{"d_model": 192, "n_kv_head": 6, "norm_eps": 1e-06, "positions": "learned", "tie_embeddings": true, "parallel_block": false, "init_std_up": 0.0264, "init_std_down": 0.00204, "optimizer": "adamw", "lr": 0.00217, "beta1": 0.95, "seq_len": 512, "steps": 6782, "dataset": "wikipedia_en"}
Each number is 128 + 24 x the weight over its row's rms, rounded and kept within 0 to 255. Layers, rows and columns count from 0. Numbers have three digits each. The size before them is the row's rms in percent of the matrix's.

# q: layer 5 attention query, 192x192, rms 0.0485, rows 0-64, columns 96-143
# k: layer 5 attention key, 192x192, rms 0.0494, rows 0-63, columns 96-143
# v: layer 5 attention value, 192x192, rms 0.0418, rows 0-63, columns 96-143
# o: layer 5 attention output (transposed), 192x192, rms 0.0386, rows 0-63, columns 96-143
q0 114:146105135085156179161145142124136134127118124181141146132095144137093147099119130148121120100139086125130128128119147090172113143106139177095138
k0 115:086131135096107146120124149162061139122165188162121155155100134159114148123120191153122122159136110137111141165129137093155082135100142155136137
q1 096:112091096108137122160168112120108107085132117070164116147107136106127117125132139141088113117116122120138144114151155101121083147106137115153126
k1 089:128062153116094104093113152141104135160112113141129122131111127022136153094168142126100143135079137127130153153186144105152122148120100082129144
q2 113:117107130108153160117111146126131117097151143108170081096115090098109086114155175120082123082145135113126111097145140122101099134087142117168090
k2 114:156128161119098114111113106158120120164137095141116107141116106075159178113154119102144148111160104137144122141150123138148129140082111116161133
q3 093:130139138127114093162139165152122127138135145132098097098118144132151152134133129150133112155126123122133080161139134126097104139124102153093146
k3 092:173135143105102127180123108134099116122170121124130182120136116241148142132049113117140126127141099160165143148094121129092106122113130164116124
q4 095:145100120100118150133115113121134116112134133143130147165114117116072087078126136147130105103120116119126151127124145165147159122121122138137104
k4 094:094099138136108098097142124156099137144111186140092138121153135047123127110160170163124114140110130097112113141127136135138175136150129091147114
q5 090:114085141115159191112098159105087129135156130172143133119108095076100125114117160118125137096141122093119130145158154124140150115112113136110122
k5 096:135143175108117134095125106125097108151167141134110079141096115096110162120163156102113135127159105109092119123153129123144118131075125090165109
q6 106:114143121131133076156174110162143123140113108098114131141123170162163160168120083155131126180119119157129113128121111110129109126113126123106168
k6 098:136109105123132155153146164113143120115131090123162167131124144191149112152112088122126119138101144170153160121105119106139074122147140172080139
q7 101:148080142091162196141129126103111132106133137151156139150110118112098117080113140144115101074136099123129141136148157124148126131108154157129108
k7 088:098114175113102122092108146153105143128143177168111109133121108042118152100168195148094120134131131116101107148194144132163137139122126097153120
q8 088:162161118145105082158159112155172120140096132094127067099126160167146121145151091126135119158132130137136071115102096125102100153132139139140131
k8 100:159138105141109133186118135149136127126139115129152191132152119199150129131070089106138138124122136162149130159093105148093118132144119164101143
q9 086:099101135138128168099079143125099134135151119167152194151143092091109119117120155106128159098132145132113198137148141137149142107129112108121114
k9 104:090129136122155098077146148115133142119115158118099075123105123051112114128193150144124112154114132088096124106151150110149149141127130103162120
q10 089:167170122124103092158150117158171105135105147109113080108130155172136129136131099136140103146125113127139072110096121157101102153143144149128127
k10 100:155134119130099137190120117148132129123128120127137188121155132211143120130058119123135123106125124156152131161090106164088132123145131158099135
q11 092:126071105097163170127101123127095121117159122145148140179126096109072090091115143130117135091147111130126160120126163120156145120107137119118105
k11 084:073128133126123110081126141149095111154135168147113117136123126027135134109200162142114129135123132108110115136158147112146151145117129092137134
q12 117:139182120150071060124131113165185123150103121121096164116132145157156111132139079114156134181125149122115139137074082162129141127161117122160131
k12 114:113141090155153094154156141116164140111068163102126150090145142148129086132124130140151116137107140122123130136085118154095150132186142138136126
q13 082:139144131112136111161175121125142111113095127082121091109117172148160160142118098157119107149119122125137083115142122095105111153123138150126154
k13 092:165111144104102169165099108134105119137156079148155152154127139209116144137064117115124142107132118178148147139100121123144092115112111157091123
q14 096:149131129090149142176164103127138121113136120129119143153103174162120180122094111168140094113127103136139125149126137133124123135123135166081140
k14 093:141078151097093171130135126131099132100158149142133166132142144183103143131095159162109114118117114148146155154126119104142119113134145167101128
q15 087:121086116123148125150133116134122142116134105150144194197105133117117142092102123141132111129125107141143194148139155102160125122103109124117144
k15 105:089101122124133108084132172111136144114092159135128126120131129055131126112195154164101110156089143112116131117168145101152135138153134119135126
q16 094:137151140142120081130145126124130123138102131087110071072137143147172137173141114131132135174135140117116065123118104125090111147135132109148141
k16 104:174139129129125140179111112137119107134144076124143148133139128205141127141056088095147147109152131162154135139097110136098108117126124146105128
q17 083:124093149110125133160121144129125104130138120117121091083121136124147134137131112144111125109125129130132070130130133116126117143109127164087158
k17 100:165133159118094127165107092151077106137185123130123151144123152201133143133069125109139131133152094173138142149094117114130096124085109145126141
q18 087:121153154143094140109089194151118162151134145190119121090153104125124117122148153108139154133142148121123096143134113135124135125140105135118123
k18 088:144200123132127099175145099140100123122154142132115142119136123218136125152054089121154126161151105131133118135099125149081113122108131145146139
q19 089:099092134128156181103111138107089143110155115161132187147130095077109128114117163123119113097137135122128195137152145122143164119112115103132112
k19 101:103124152130132124066134144110123141131121151128103071124123118030127137116192159150113118140134118090113113106182143113158158135120133093152099
q20 114:127162131153098090103125111131134140170123128162080161151149150159153151138107103135180129179118137139119132146122108171137176124158102108094160
k20 111:114149094160160131137162116091133142094110152119123150105172146178126089162100118163126111120121127124121124091088124134099159110179150136114108
q21 101:138165133146102081145129141160133128134125165126096095094129150136146131144136116141137127144132143107126072143127121160084119150140101129128141
k21 102:173128140115107136176126090150100113135153119132131171122147133222135135131040103114148147113153100152155118147089114159101130119123118145113140
q22 107:159106118110150193110116143115118137118155163161140117127118098118068113086126149134134118078145104106125117124141147172126155118101146128127080
k22 097:117140146122112137090147096147105128139145179167099108131142110067136143113156163148125146098167121084129100126153131157130165132110159098159117
q23 090:124159140133096075140128134143164123168112115115113100095137145149167128159135093117157143160127145138116082125101101131108110133145134134107163
k23 091:166166108129138129188137118128125111123139107110143163135129130236141114142057091103143133135138122169146151146074118138097105113135125160112150
q24 124:134135141144114117141139144162102155131151152162095169134121141146139188137107127152155115155119095122141128175166136142127142133118095118082148
k24 120:128098122126124135116152131109117155075134152140119167100134153185118127134098122186126111147110106095130132117144121121116133124145162155114104
q25 114:119162121156131113088128120122163130132095133104143120107131111115131092130151148071135147137124145105113136111104091131111121113145144108209096
k25 108:128163109158159104121112140107213142148082093108137088111131097063140127112174111078138147117129165100135110106148132163104156135149139116146105
q26 096:138079123106130110191151100132127109123140109119131156164109164122124152118112094164122107148116117144136154147141156104167108147122133138093152
k26 102:111067147106107108118129160148073122132146171136116157126123157124118128107133153162094100174083123142116152155150143089146118136138119123121131
q27 104:135155101138163110098166078108169127139110112065139117123118139136119124149134109096135143156120130124108143090090104128121128111132175103173107
k27 103:128115100147158165102131157109208129141084079115152095121110119070114110127191108090130148107128170109142124104145117139136136127158147125122111
q28 117:129153142154076068134125116154156125171107118147085160132154160144167134145123080129169124181115149143125128149105103153156161127165096128109169
k28 108:121137097149159101166148132111148132095103152089118164116150155198124088152097118154130098147109121143117131117068122123109134121171130147122132
q29 111:129110163119111133149114171148084149113139164165096138117120129128137170132125168159125105118128114122141107182177154129119129138118079132094148
k29 101:150102155102092131142132109136068138105164138147116161128132139202114138128051131163121112133128074123119119141133126126126122118090120140120127
q30 102:128113114119174136128172080101143117115117090096151147165118156135112144120120113129127110123119109149134181112116133089155120124122169126125134
k30 106:095090109139151149090121178105160149113097115121142114140121130066126119129204142135108117127090165110130141117166135096155113127159136144120121
q31 092:133156113133092089087087127127167106140119123096143104144147100121124060105146130114129127140122178133114123094103128168103161101145130108157124
k31 091:127136111136142105142139108118168102176104118094119114137172127064135108115139114111138139103123145147140116108095127172109178123157105093142136
v0 124:135093113126129088118139089134164097149132143155117131147110126140126105130126118153167144136160116133140126081147133119192110144137148074144141
o0 119:101138110122120186123123173111129139061092121114129112104110137132137156100100130113110130111098133133097134133125109126089098139147158145090121
v1 109:122112101143152074111170090175117125129128128144105130180113123124138078210123100127199159154166141136134123092112099119160116104159132071145124
o1 119:110114134140131176141128151090108147091133120123123094093107162135173182079101162118108126144120099112128161137155146143114096143142141112101116
v2 131:122213115127140130131118133135130115098135152093176125143161156131120210168145131170083101138112125105110123141139118152144131123137149132121126
o2 093:136096143099130105080130140160128117165132119137123000140137089108116073139152123121150159159130169145113063120120143133152128137091099139179124
v3 087:150114150123117116137154078122150131130154127106099115109120116132096098105126137133201138109134122126152127109126167148099130109141143104123118
o3 087:122139101151100120106103160142143129096098137102118211122148171107140153151134109120102156134112167118097123109105107141108140148124157154157141
v4 140:111141118123144155146105135139136152114121134115176120117122149127126167149132134123106111107091137122102125150126107142136143105114148147092127
o4 142:142100165117130099071147132159137128135168118127133114139148056106091095119123107132140147151155134141127117140146163137140136127110092130182142
v5 102:110166108143146078154133113163124119116129142125125139161121165125163117165124089178156119152112136138102128136142129132178136124153102108140129
o5 090:124104143121145171131134129103119131131135124122140020123116110097133157093120131128144132129150092142147103135159133126125104134129117109083108
v6 081:125175127154098140118135135139123110166133113126115126082101127128089122094135132143157118097127139129178125144136123158101120116182154146114161
o6 088:131102118128146112106131128156146144157124149081144162120149155106168134136121116128157148170138147115114130083130126125141167152091114097171108
v7 117:137066137127108117141140108101152113122134117124096131104152100127116118069121157117142143102139127132191133143157187131094127160119119148137132
o7 090:125183107136112149147123126107129125111093111126122255118119167166122130153112113107110111101112142136110181117098081128121137114151165135087124
v8 125:123119121103142136146162137096116198095124136103113116109089144127080093129124164113141095115103124134061136139092168134117130080096111146112126
o8 112:143143121131126097098099096154165119164132149106141220138151126094104153134161090150108140134159145096157130111129136131133150132127136128157145
v9 094:142164126115138083123117110143167099126120121131154134158129140137144141120138103162174117121150122132142120150153126099175113142134161193135128
o9 099:107121139123118176120146150103111136096114102135126059112100106143111133155095120114102138150111120171104127124149113134123102124139118112110107
v10 097:130177076132156080118172106117120063093155147133122129213143108125118119169139115151137092129193118126117123126134156106178118119131136198158162
o10 092:095143132101139146103108129116130143157102105136142033102096167129125126138138113113095150182089158128141141115110097141134101135123108096124098
v11 140:132106121130111141127100146100101113143148139136152131152125114131130140107119144133089087112076127132098130079126136119170134159111129093110139
o11 123:109147124078143129126145126146134109116116134126161117155137100112091092077158094136140118104144139133123117154093114112114106124122113163102135
v12 117:116093150115143139146084131138121188142094097154167132117112167123181134160118112104132145143082145117120127115133049117127134092128120063106101
o12 123:137093146140124153141143144144091122071172133133124112133135055125117143087101149132145106096146088134121119162153187132109093127163120151119147
v13 118:121158122141121138120156127129095112085146145109095133120171110113124131133125114136108139102179117137156129173131146148080140137145122174152159
o13 113:140137128131145101121125098118138143209115121137123143123129186131164110169133156116136132170118132115150137096132109132172179132100113078149108
v14 122:154202163116111102107130140089108146162123126149121126129140116123116107061121152132130121132122104136117129105134177144124105131132124131160116
o14 127:115135100116119124160105115164150101139127145102136119150152145115108129173168093135118121116109172116122100125080098118121124133118152152122141
v15 107:154096136116141112132127117103124152101099155157104128094140121137106117063112166155125092130126122125118129162098172126132103159096100138173115
o15 102:131181097135097159147129114123166102142092148100120164137130143140089139190146096148131124096115125147146106104119067117129164101102162141070130
v16 141:134172134114117137132148148083113084117150122099122125134135111133086150102142155133080092128149101127119128137125205114133109149099139196129123
o16 139:121156097109125078110113099141152113168099141131128132144132159130103090174175101134118142156111190120126127101086096122142146121118129119165131
v17 110:137143107118146053122164109152140103133125145157100137179103142120143082130108093154201128150133125148129120104147134121184115117166112125156131
o17 104:102146126124135185155118132093124136114116108107140068095106153111143189117117118123108117123131106135124139134133108122113092140146145125065117
v18 103:132172100140140069128153102138141099112160125158102127165128118124129095131134126173205157131200133131158121131150146121167103121148140174156142
o18 110:103131125113114184113132145097115147115095116120124105093094154142138169144096132114084134165105126137126150112132097135128110132130136091112100
v19 123:150126145123141108105164084143151137157086110138100130123090119130118091140132122102190165192161129112142131120103118130118103101130123102152099
o19 121:128116122182117147176105149117129131077145141111105137115141175146165190136121148132122137103089114111117138129135138136090117141153174139116136
v20 129:116106142145141164146109126114107186106091119120129128072154143126148150130128140118084140130127143124140132203113108139071149133094092138129103
o20 118:174128130159110104156136113141120115161155147127093178138141113148117110157119158142175106110135089123165117108160160130148163096123132120128144
v21 120:139182109129127092112136137124125067124162143121122131167124096134102103099127156164157117116161130136127126138136180124178102145137144190160140
o21 120:105141109111128139103126111120160135151097132126151110121109162112109139166146065134076137175119162133130126092112068129138126129113131098110111
v22 132:117151098139149141148133134131127145090150128111142123140111157123108146166140121142139109097129134126113122154137114141138144092126141174098146
o22 130:140110157116128101053136124149136152172146122121133133119129091101123109123124124129124154185149145127145132114151162135154164147104079090195126
v23 107:105114128121136111121124122136105135156141125156125135166132094126153102122111070110105155143160141161163127090135102134096152154149137075132120
o23 116:116125110130133173167142129088101127106128137162126133111101186145165132109110184113131103115121090113124165143140132101115108121149146116096122
v24 076:128172178124098175103126121107136140174112115128137128107128112119106128078133145121110137154139124148153138169132154141068125154152138163133126
o24 076:139098117164119096176112124158131122148132148105126152146168154125147106176133132113160129121091149125113094104137090124120151127104143137171122
v25 106:130180117130112130103138141126126072128149153114088133120181100134134146091145143169100115103174102119162123134164194148121118151135143183165176
o25 112:128150117106125101122129116129136134170091112128128092133129169135133082175142125102126139145095173139121126113089066122158151138090120111139102
v26 121:141121151130095133104106122127146059175154122143115137116137095130128150078144139149109157134142116127177122111160155123129115184143157129139134
o26 127:106148104110121131162142147114109129108084120138120113127121157159156097141122145101149112100091150150089131136090060112120118125121137144115115
v27 125:119117130136143151152109128127130194126101107120163118099114164122117138148127132103151126120092152114098131145102082137111138088117119129088106
o27 135:153090162147128118102134128155134122117179141122127151145146068113104143106116121153131138142160100125148122136168198140124134129135110122154149
v28 110:128139146127105143120085118111162107156135140123125131090173098126127182050149138167093125091118128116200128162178183153098137185128151172124168
o28 115:136146125103109102125151135139141121148097114118121148136148135143115063177120127103148129128120159161098110115102058125140168113099125129147112
v29 105:123098148137117146134140105147139164136090113114096126064117135122120135131141106114167156153149137120169126144126091155063136104135118093121124
o29 097:165101124182115115152116150137119131106148141108099201134162149137175136130104182128156137104111107099119136114146165128117162145133151125150143
v30 114:134143139122114113109178117125106115108155150131075126124149089129120095112119151124144133143160116138119140133116173133112119127129110153178119
o30 118:125166092149131117155097104107151128170091136120127155122118219131149150172155121132100123123108146107137129100108080123138147132119167121107124
v31 082:140151162151124108127123114129130092160144149102125131100114109135070123112132191174151116141120113115146137123122180145153088123133112130146132
o31 088:122120092131105118118112153164148127112096143081139146139162128109128127128152079129147151125121177123111101103097074140109128148105142148120123
q32 053:079162126170182096132151124116125130129131130113133079170109122064115140175141090124100116122116138099105100143138139105160114132094197106152147
k32 070:132113161117113123120135108140130105136188107153106111160118134121153121160140114091123128160104140110125116139177155121168102137082119155142130
q33 055:109156127133159094115106149121096124124127103092127043138110142094108156170188110130113130127107150079106059133133112095167119152098180126126149
k33 075:133141145109116112103124119160100091148177103141125114159122119131138118145141113090138138175112140114149112144170157115171093128089110143144128
q34 045:186106139123127144131110097140129133107138154173135178095152114173167108116096148104114116154132084169141164122155145149124136121153102126150086
k34 066:126102089138132144121132158111121153133082143109126174109137125127138153103125119142126108089151108147141163117086100112075173133163151104122133
q35 042:110144139139132100137164114093138139141127157122139130142143108132154104159106061098105128138116120129117128137110144120169094141152223113114132
k35 057:127168139137123125154129147110137168112157103133103145169125134136159137172120056092134091132095142132138127139107143129143146121142108184119135
q36 066:100124105130143102100097166140107118106114126089117029133108156086110153155191098132146137126122158086123061139134114109165105178095157134135140
k36 085:137139138129108113115125113149116077143177101149117109155134128125129123150142121106128149175126135120141096144170157132171104120101094135134122
q37 038:180145169145140136123116126165103133095120114116152124098158109095195154160142114103097087128113142150129137152175137116146126146153110132172117
k37 049:111078086126120131119127122141135152116128138119123151144105104131159198101111105142130121103128138102121118116144130150134117135108134123135147
q38 080:180128123131121138109127115125119126112123125125132091134127119224122120121109108117120127129157108162114120131135128142115126139127154116129136
k38 102:133133085139115129129090148132108143151142090155173187118161088135135131108105151072094151094117165150187157135154123138079155132098107132098165
q39 071:102122100114161110114115145130123117112130134097127019130115153091131139174184105136123131150112133088117058141132127101172119169088150130132143
k39 095:142142139129096117127119113160115084143178094145119123165126113128144122132131108090130139165127131123159111133171159133172102129093102144136126
q40 044:095115124160097122140109153141117118083110109109145127149119148174132125101173119094142129152147159137110125121132105102150115155085136134118105
k40 059:140195113117149131133145187140112106131102142171144112133170151124095111155148142137113137115126143154172121075136110135143096112129136152141093
q41 079:175125111120126142118131117140111132125129121133124087132128125224109111124117107123122117128152104158125117135128133133124130128130136127129129
k41 098:136119070149103127108090151133113128144149081161165203120154105122141129090105154073100160094120158163182165143154121134090156141093102115097176
q42 057:089104113144111145160120165129157137143140135138127169145120101084111106126124165172139141092099151104138123113101099138126110133145090135122113
k42 058:125154151136117115142150104117150134116105160120110082127139145135116095123128103161122122139122109136073079110102147158144116121178136144118072
q43 032:110125140091150078104125110126109108127131117100155113119163130102157136164151146159091126131091140121097104118073146098121130099088153093151100
k43 044:146148151131115132106130097144083123136126104114103112149113171118117129164105108109156132146131131140127130131132109141120117141198112154132123
q44 050:104130123146140113148169064088145117138109167148103123121124125119155162157128099172068101114126144106133123161150156114164106120128151112169128
k44 059:137096186105103122114122098114152124147167142174126118140127149127169050112123103106126134131103148164143114147150111133142185155120113099132157
q45 043:151164127142148145143092131115117135080154120091143161107141155129163111149085106067124134119102102148130133121132125135145127113108120138118146
k45 057:130117077157130123139130130127084144112129129136126158135135123129116169149126111146156112103113133075166149115074127122111119106130122170125144
q46 088:169125115130122146126128116139109135125132115129130105131133110223107119119093130122119118134158113165120137135129126140114124122132136118128132
k46 128:126128100147110121138085150144112136161148095143176195115157091120145122098102148075102175094104166150173151152146119138074151135103105110096171
q47 037:080130123165105130114137096091105108132088109117143089137099116132081134157156173133123168120111139101120116128132111135120102137100175121134095
k47 057:120137156102134122145133146131131102157137119148116115144119130137156111139151101102130154200104114130137110133175148127138115151101113125152102
q48 045:129148143138105096121155095141157114098123139167094119103124134124186129167143052120067140156115110128148126139060127116146142142115156096154044
k48 051:118083173144120113115114106111086121115154119089132122138125128124075108137136116111146125135161104138117140155168154129113140108134124165121129
q49 045:138115133152143163171172086094179150145128160158136144138129117140146147147111139160123149117113104130132119111126132158125105069171149120115099
k49 056:138121126140109137147125122110168177120091151084124110088125130139129089126126083120125127099138109138100129137122111137101141112147150150134149
q50 041:157114136087126192122144141128174113140125127162166136104162134168147120122097166145152142145143133150123137115099122152079137074180081142122122
k50 055:134144075155141147137136113123157148121084159093137122094132140133104123101130135138125126099162115152110116126069103144082140133172148100114120
q51 056:135122126107150098105105130151092106097112103100151038121114148129126144172165105101147121160148112125121070132152136100176109154086182122134160
k51 068:127125103130107117115131153142092083151172082169131152157131121131162123126136134088113149168116151121176150131176141111161106134076103144136143
q52 045:150128144088112109117120198151124113119127055103146120088151142111165114135156107109119102187132129140176127136139121123122161152113090142136092
k52 053:141148090141118116096118133157097088117138147132160153127103119118086174098136088132144127127142147110172140144131135124109162147105109080164128
q53 062:112149139128102145157154112119152145142121131151106222140146093115126127097084163150141128130126132114131183129123116145092137084173097118121104
k53 071:130111153132147138141161103101171166106087180084118089090112137113116111136139123175143119097141113112069102121106126126117133126148157123120114
q54 075:086131147119135126146141136112140132121125139123119157114130121040126151135152133144135137120103124103129144126136122115138142117131119151124130
k54 093:121128185106134129127159110125151116114128166107086071133093161127123123165164091169159103153141100103075082133120134119170104117147145131154091
q55 049:158121129099152109161136126133162138164168121120137130134133137105152167181102088133125131143130090142150133099154179114152156107138135149103153
k55 064:121116124128141121135114085143119145120182109074134165096116124126151125141108125118166133120131136071119150123133152112132134140103126088111211
q56 039:149172090123128148116101135103130114119115089105116132127160121122140152134131107143124121144126107110133130153126137125104111099177084155106213
k56 053:139133104108106115124135164142171130167152134167138137115102130134158046133124175164123141145076144132161100155172120137163138166116134100124121
q57 052:098159116131148096126124137130101140107130114092127054140110137072119145188164096120108135134109137093115098135151134095162113141088170121142180
k57 073:109130144104119121120137113154117092130184092141125122172104135117137120149151123105133133181104141088155122130171168115180097136070111144160139
q58 057:150134135143102168147166100126160141165127159159108214128147105151136109077082157154137141125142127136137196124133137158074159077175086144115101
k58 071:132109124147145144141137132099169180104074161092125123092137123123107136124123140167124112078156115122085132124094112143086162138157157118135114
q59 044:111106155114163120128117129149148132114130119091140147112154135102164122119149136128178085129107131137098117113136151158140115085124087103162134
k59 058:126129099135131132142128141154110146110109129148116142113143093125123193122133097173130134103179127119149174104158147150096114112137146122144135
q60 042:097128095167139156136123127130071118101143122097112142155114095138108124102134164092151133098145115128110093170189119119122147154121125138105178
k60 058:131116193117134107148159160128127116143104104148139131131152132123169125145138167174148122118110141111187126105161106105133114118122138124113120
q61 038:105100118138114090083105110136043123152151145134147119145161123159067086118123176151114113151124126103130116141179137129134129127169118059146121
k61 050:131152093159153133122137187122109123148078146121105114185121059129116155133117090109156110172127125182166115136095109141129121143129153177137123
q62 041:096106113160144094135155103126098127132150169142121148155129116123113142119154111112124107147141131155113141132170152087223116134090175100154083
k62 053:130080159124126127158140064121105122132172079114099142140146133122158146159119124119155133083148139124139165113158149110139131102090131143111188
q63 066:097144121125164112119123136124114135118128134105125034141111143063092147174172119139131111119107157058119076129144124113163121111108170131143145
k63 090:128120144117110113111128100152130095126174104143106107156114130135132120155142115107128138177127133092130098141174164130180086129082115134143131
v32 082:111171117140103129122086122145111128206133144145148138122130064132158156103126104101113170124160153138180115132123112130112154175140167077136171
o32 078:108067126129149137169142113115124104112127155133147119119132188097143122127124150150148108125070116121110125108138115134106121108096106147136112
v33 115:118157123127131071142122107131095146168115138118137140088149145122145170139118103118134196144100165134115128160143100140123142134140128102129137
o33 093:115122117133132115142118130136130115121132135134126007122132133060137126142164140147129124124116136093126086129130117123125118142127119135130128
v34 088:103153128135108126148118134139121129173105161111138134090113126119152169115129113108116147108136164117170127175126095133101140135137153107139136
o34 086:139114157134160124127137131126142125109134094137123064132157124114131108172116136143134128146091088113105090121120127140133133115111100118107109
v35 076:128169114121128108133118092114119145140160117117133131115129120124127177118121125146129160117157151144129109159130131124117127120126145177112161
o35 071:124093148137125142129143181122133135143101135154131129145124170098128117176123149122132146130094104108153120102130109133120142121113093120167113
v36 106:155094135102153137115142113085133142102133135129090119137106103132097091132111140147137111135129084137085130088143170118124123118127109107117114
o36 104:107140124122096143107131135133110108139128151113142204129126139159153129104159122090122134106174173134147168136109120129138141150128158137188133
v37 091:146079153121134132130132127162131119125148109157117128174087107134077077135125169141148098117147098114118128089098157145140105152122124142130117
o37 084:118147113145112140114133094097128128143105167093145233133138142157138170083117103118114129108161148171130160138145110129116151123135155107140149
v38 076:154079134132107129087133151144157105116102098143111125136101136132109091140141155153145090146118108102120133067105152114139084146131108127124123
o38 071:123169115135126132123129091119116130138115149104138198128118113143152159086105121125134141122157145151136158141144119127127157130129144109148151
v39 105:124125107138073148136108128184135053156179127155124140113123106123120149076131123157125159102148139139152129148136116143152131172125148157093161
o39 102:119133145134143135112168117106125157131082133105153191149132135116164144128080150123146111101108097156116143121126114117120162111125098118145125
v40 092:141141132150107092126103116140094156168130123129111146102153103115163152116103116117127193114152157156147124160133094145093139150119134100122143
o40 093:117110131145120124142139156124119120119126138132152136119140160069145132135140136136132121097088138105123140127127109134111134141111114146128124
v41 086:116129124096133133089161127112146116085105149105113111145113157134119130167152113157156068160102102098110131087101115101164136108158146148146123
o41 094:135127136118134136121130125151126128142138129123115071127114117191136120116118146122128144158143116148130107132129150129145128126119123125153123
v42 088:117151140127122085132129104128108145158132120115103146083153129108137174141126116133135175116128158127105128165142113147114141111108106119104130
o42 104:120129126132128123131123132126128119132118139129132073114138140057140124135157127133115132126122146101136106121126124122127141144122130124150123
v43 094:146099131109146145109137148119150116091122121125106124150104124143090106143134155157129074117130091120103125086135165126148109123131118149124096
o43 092:123162124128098140106131109131119127142123145122136205137127109165140126101126109092121141127179158156139162143120143118138146137135150115165141
v44 125:146111142122122155108108143161146134149144130177126125177122106139122053113115177120128090126170110121115131109116165151145121157110138116150105
o44 106:124137093136128117133128086114134127105152156090126237109144145163092137070114079132108118107132152155110170131144096128111106113119162152094143
v45 080:133160130109184104143162120086112171136060145089144130124111162140162124130119098122129132162099117138106129123166126124126148093118120088138123
o45 076:137114124118115103137106153166133105096174084160108013119144107123111112156177120113118126147131152111119103145089113115138087164145119140108130
v46 066:143134152113191161120111116161158185166111143102139133130083132128120103123112124148122129150110099138123141131090134181140124094123116120116090
o46 045:142090126148114123129135156126130146068133123134126131123155123132104130108141084102138107109168163134108126143086090106112129148165159114047183
v47 094:127148086163093135152089144160115112146178142137137131117128104129136151106111136109122184093157162134181125172107120133122116158127137157107155
o47 098:119113150138134121130166136098127147134096131139144181137127165102137143139107138166150112118072104124120145107152111136099157106106098110127127
v48 057:120165149108151172145111161115094152169122139079106120111096130132132164125126087111107131118131125182112131163117132110114144138105154153111149
o48 035:106106138131127149124160115095159083154121123130130119148121121115132096138155163123138135134159140106127135129124143123140168130144082128152114
v49 083:124118145108132140134126137129142113136126113134109109158102138135133074140120122128143071146123108133117130069144138123153120123130120106130125
o49 087:124130113126108130113116109147112112108135138111131155126119117155140126091139120098123128110163157147117150149116132116142108146147146133142129
v50 083:129111109110144142118160153120142119096120149124133122142110159140099115145150126154129068157098109110129121105101120108153123105135116142152105
o50 099:142132133120134126126126111132133136138138127130109108134117111207120120125104134134139135161139102143138116123140155132134132115130130116128132
v51 091:131076139132141153124108142163164077091169116141136131129082126133078089142134156161126090125131109106109128114121177155140121130102125164138106
o51 075:144180133147111106088130080117155172120095130100132209152145107167118155102095087105102137100154131184126139143142078118118134112148148117101152
v52 077:151111139119165122139153136113146152102114110124112125122141126128129116143124133163145102156104090141113128057139147118123100116138124122124122
o52 075:117142104122097122109126140129079110123128136124128186135101129126136126096146126106132134111171163121144161144124121120142139159137150123162140
v53 119:120161113148104108135115123143120117152138130124140136116140107117151181119143099105139177121132157122180125163103095133095121155140143145119158
o53 116:131103152142145125142138150122131137142107127139139086127129165090147134158094161159140132135064097110126113111152137142115151113102090108119120
v54 120:132142126119164111149156108060117190134071140091117119103139129124158144152126091104136140168093106136099125126151117111082135106136126113122119
o54 106:122093125115122115131105169151112098130167123138126053126121140113136102155185158113135141132150160082150130131103150125159114155126126131164117
v55 103:118148130119129067147130097135124151154109130142132136110157161115127169143112114135128169126106156125097123184129105124108138123131131122126139
o55 096:120135115133136127135125131125149119135133127125127031111133128066125128146151127141110140147122131098137085112152124129127123131130136132113128
v56 065:098176125135103133126109101108121141148094135142143134122137125127147133106147111085117124105183167108137119200095113140103141119116162140150157
o56 054:125102140123151143165124135120153122140149128133113066119140119122095104185126146141126138158083084127141093113140125137116136108121111144112106
v57 141:112143117108146074135169122126120109125093151098133124097134192124133181173143080160150143171062133122104114145120095098146144105151118145139134
o57 091:127137132121137120127121123141130128146134116138109000117117105141134123152140166147134141179130106121140050129136142121131130132140112124144129
v58 088:154112110129130170120154156137158111104129148146148116179116135148113107119148121134128069143129084116140140084120126116134112126149124139142131
o58 106:143128135123131134126133124126132137132132115128123168135119119203116134123089133126135130144132106156130140133134143133129124109130130130110133
v59 076:135129118127136134089129139131139139152105091162123127175140107135143108163117169094149136135089114118153114097097115149133133124134113125124115
o59 055:147080096148115101185124134138083133092124157105150117111137156141102169068118115135131125111136156144131134138148135124116108136104170129101159
v60 095:104146148118136076136124090136106141154117123116112146082150154105138175142121114128142191119096158124112118160146111137121147122116120108112137
o60 101:118130118128129123133125134128129111131120135128135044118134131053140124134165130138120126121126144098127097128121118119129132146126127128141125
v61 083:122121127126085125101121126182127098138168127201136126140156096118125117133134155124141118092192135101139132132108155148135125167121145159147137
o61 077:134132137144153147124128090104147154135105162080139218126143156140111139093060107140090123109097111147125141114166117152120132084100148127120124
v62 100:141103143144149153131094133120133197137133132154142118172119087143139053090116144098116108119172126144163124076121175151129115144119137095145110
o62 085:113117096126107128142123121107128105086149154115129255122124160143100128093131095126124109086119144127122185136141081134105107115140151149092139
v63 060:111149115119149145132138147123133181181113108132149132129143070142130108143118123086109140076144159155122126151035137130107153154113132129140163
o63 041:145056118132090132189102112115115101146153150139124133105131159104094142104128141133128103122105144133131122108161104120097116119098144139087138
q64 099:139122102134140124116130106136104140122103126124130058143101148155073095112132124156106131080158144123073068151098110169111119144132126146112172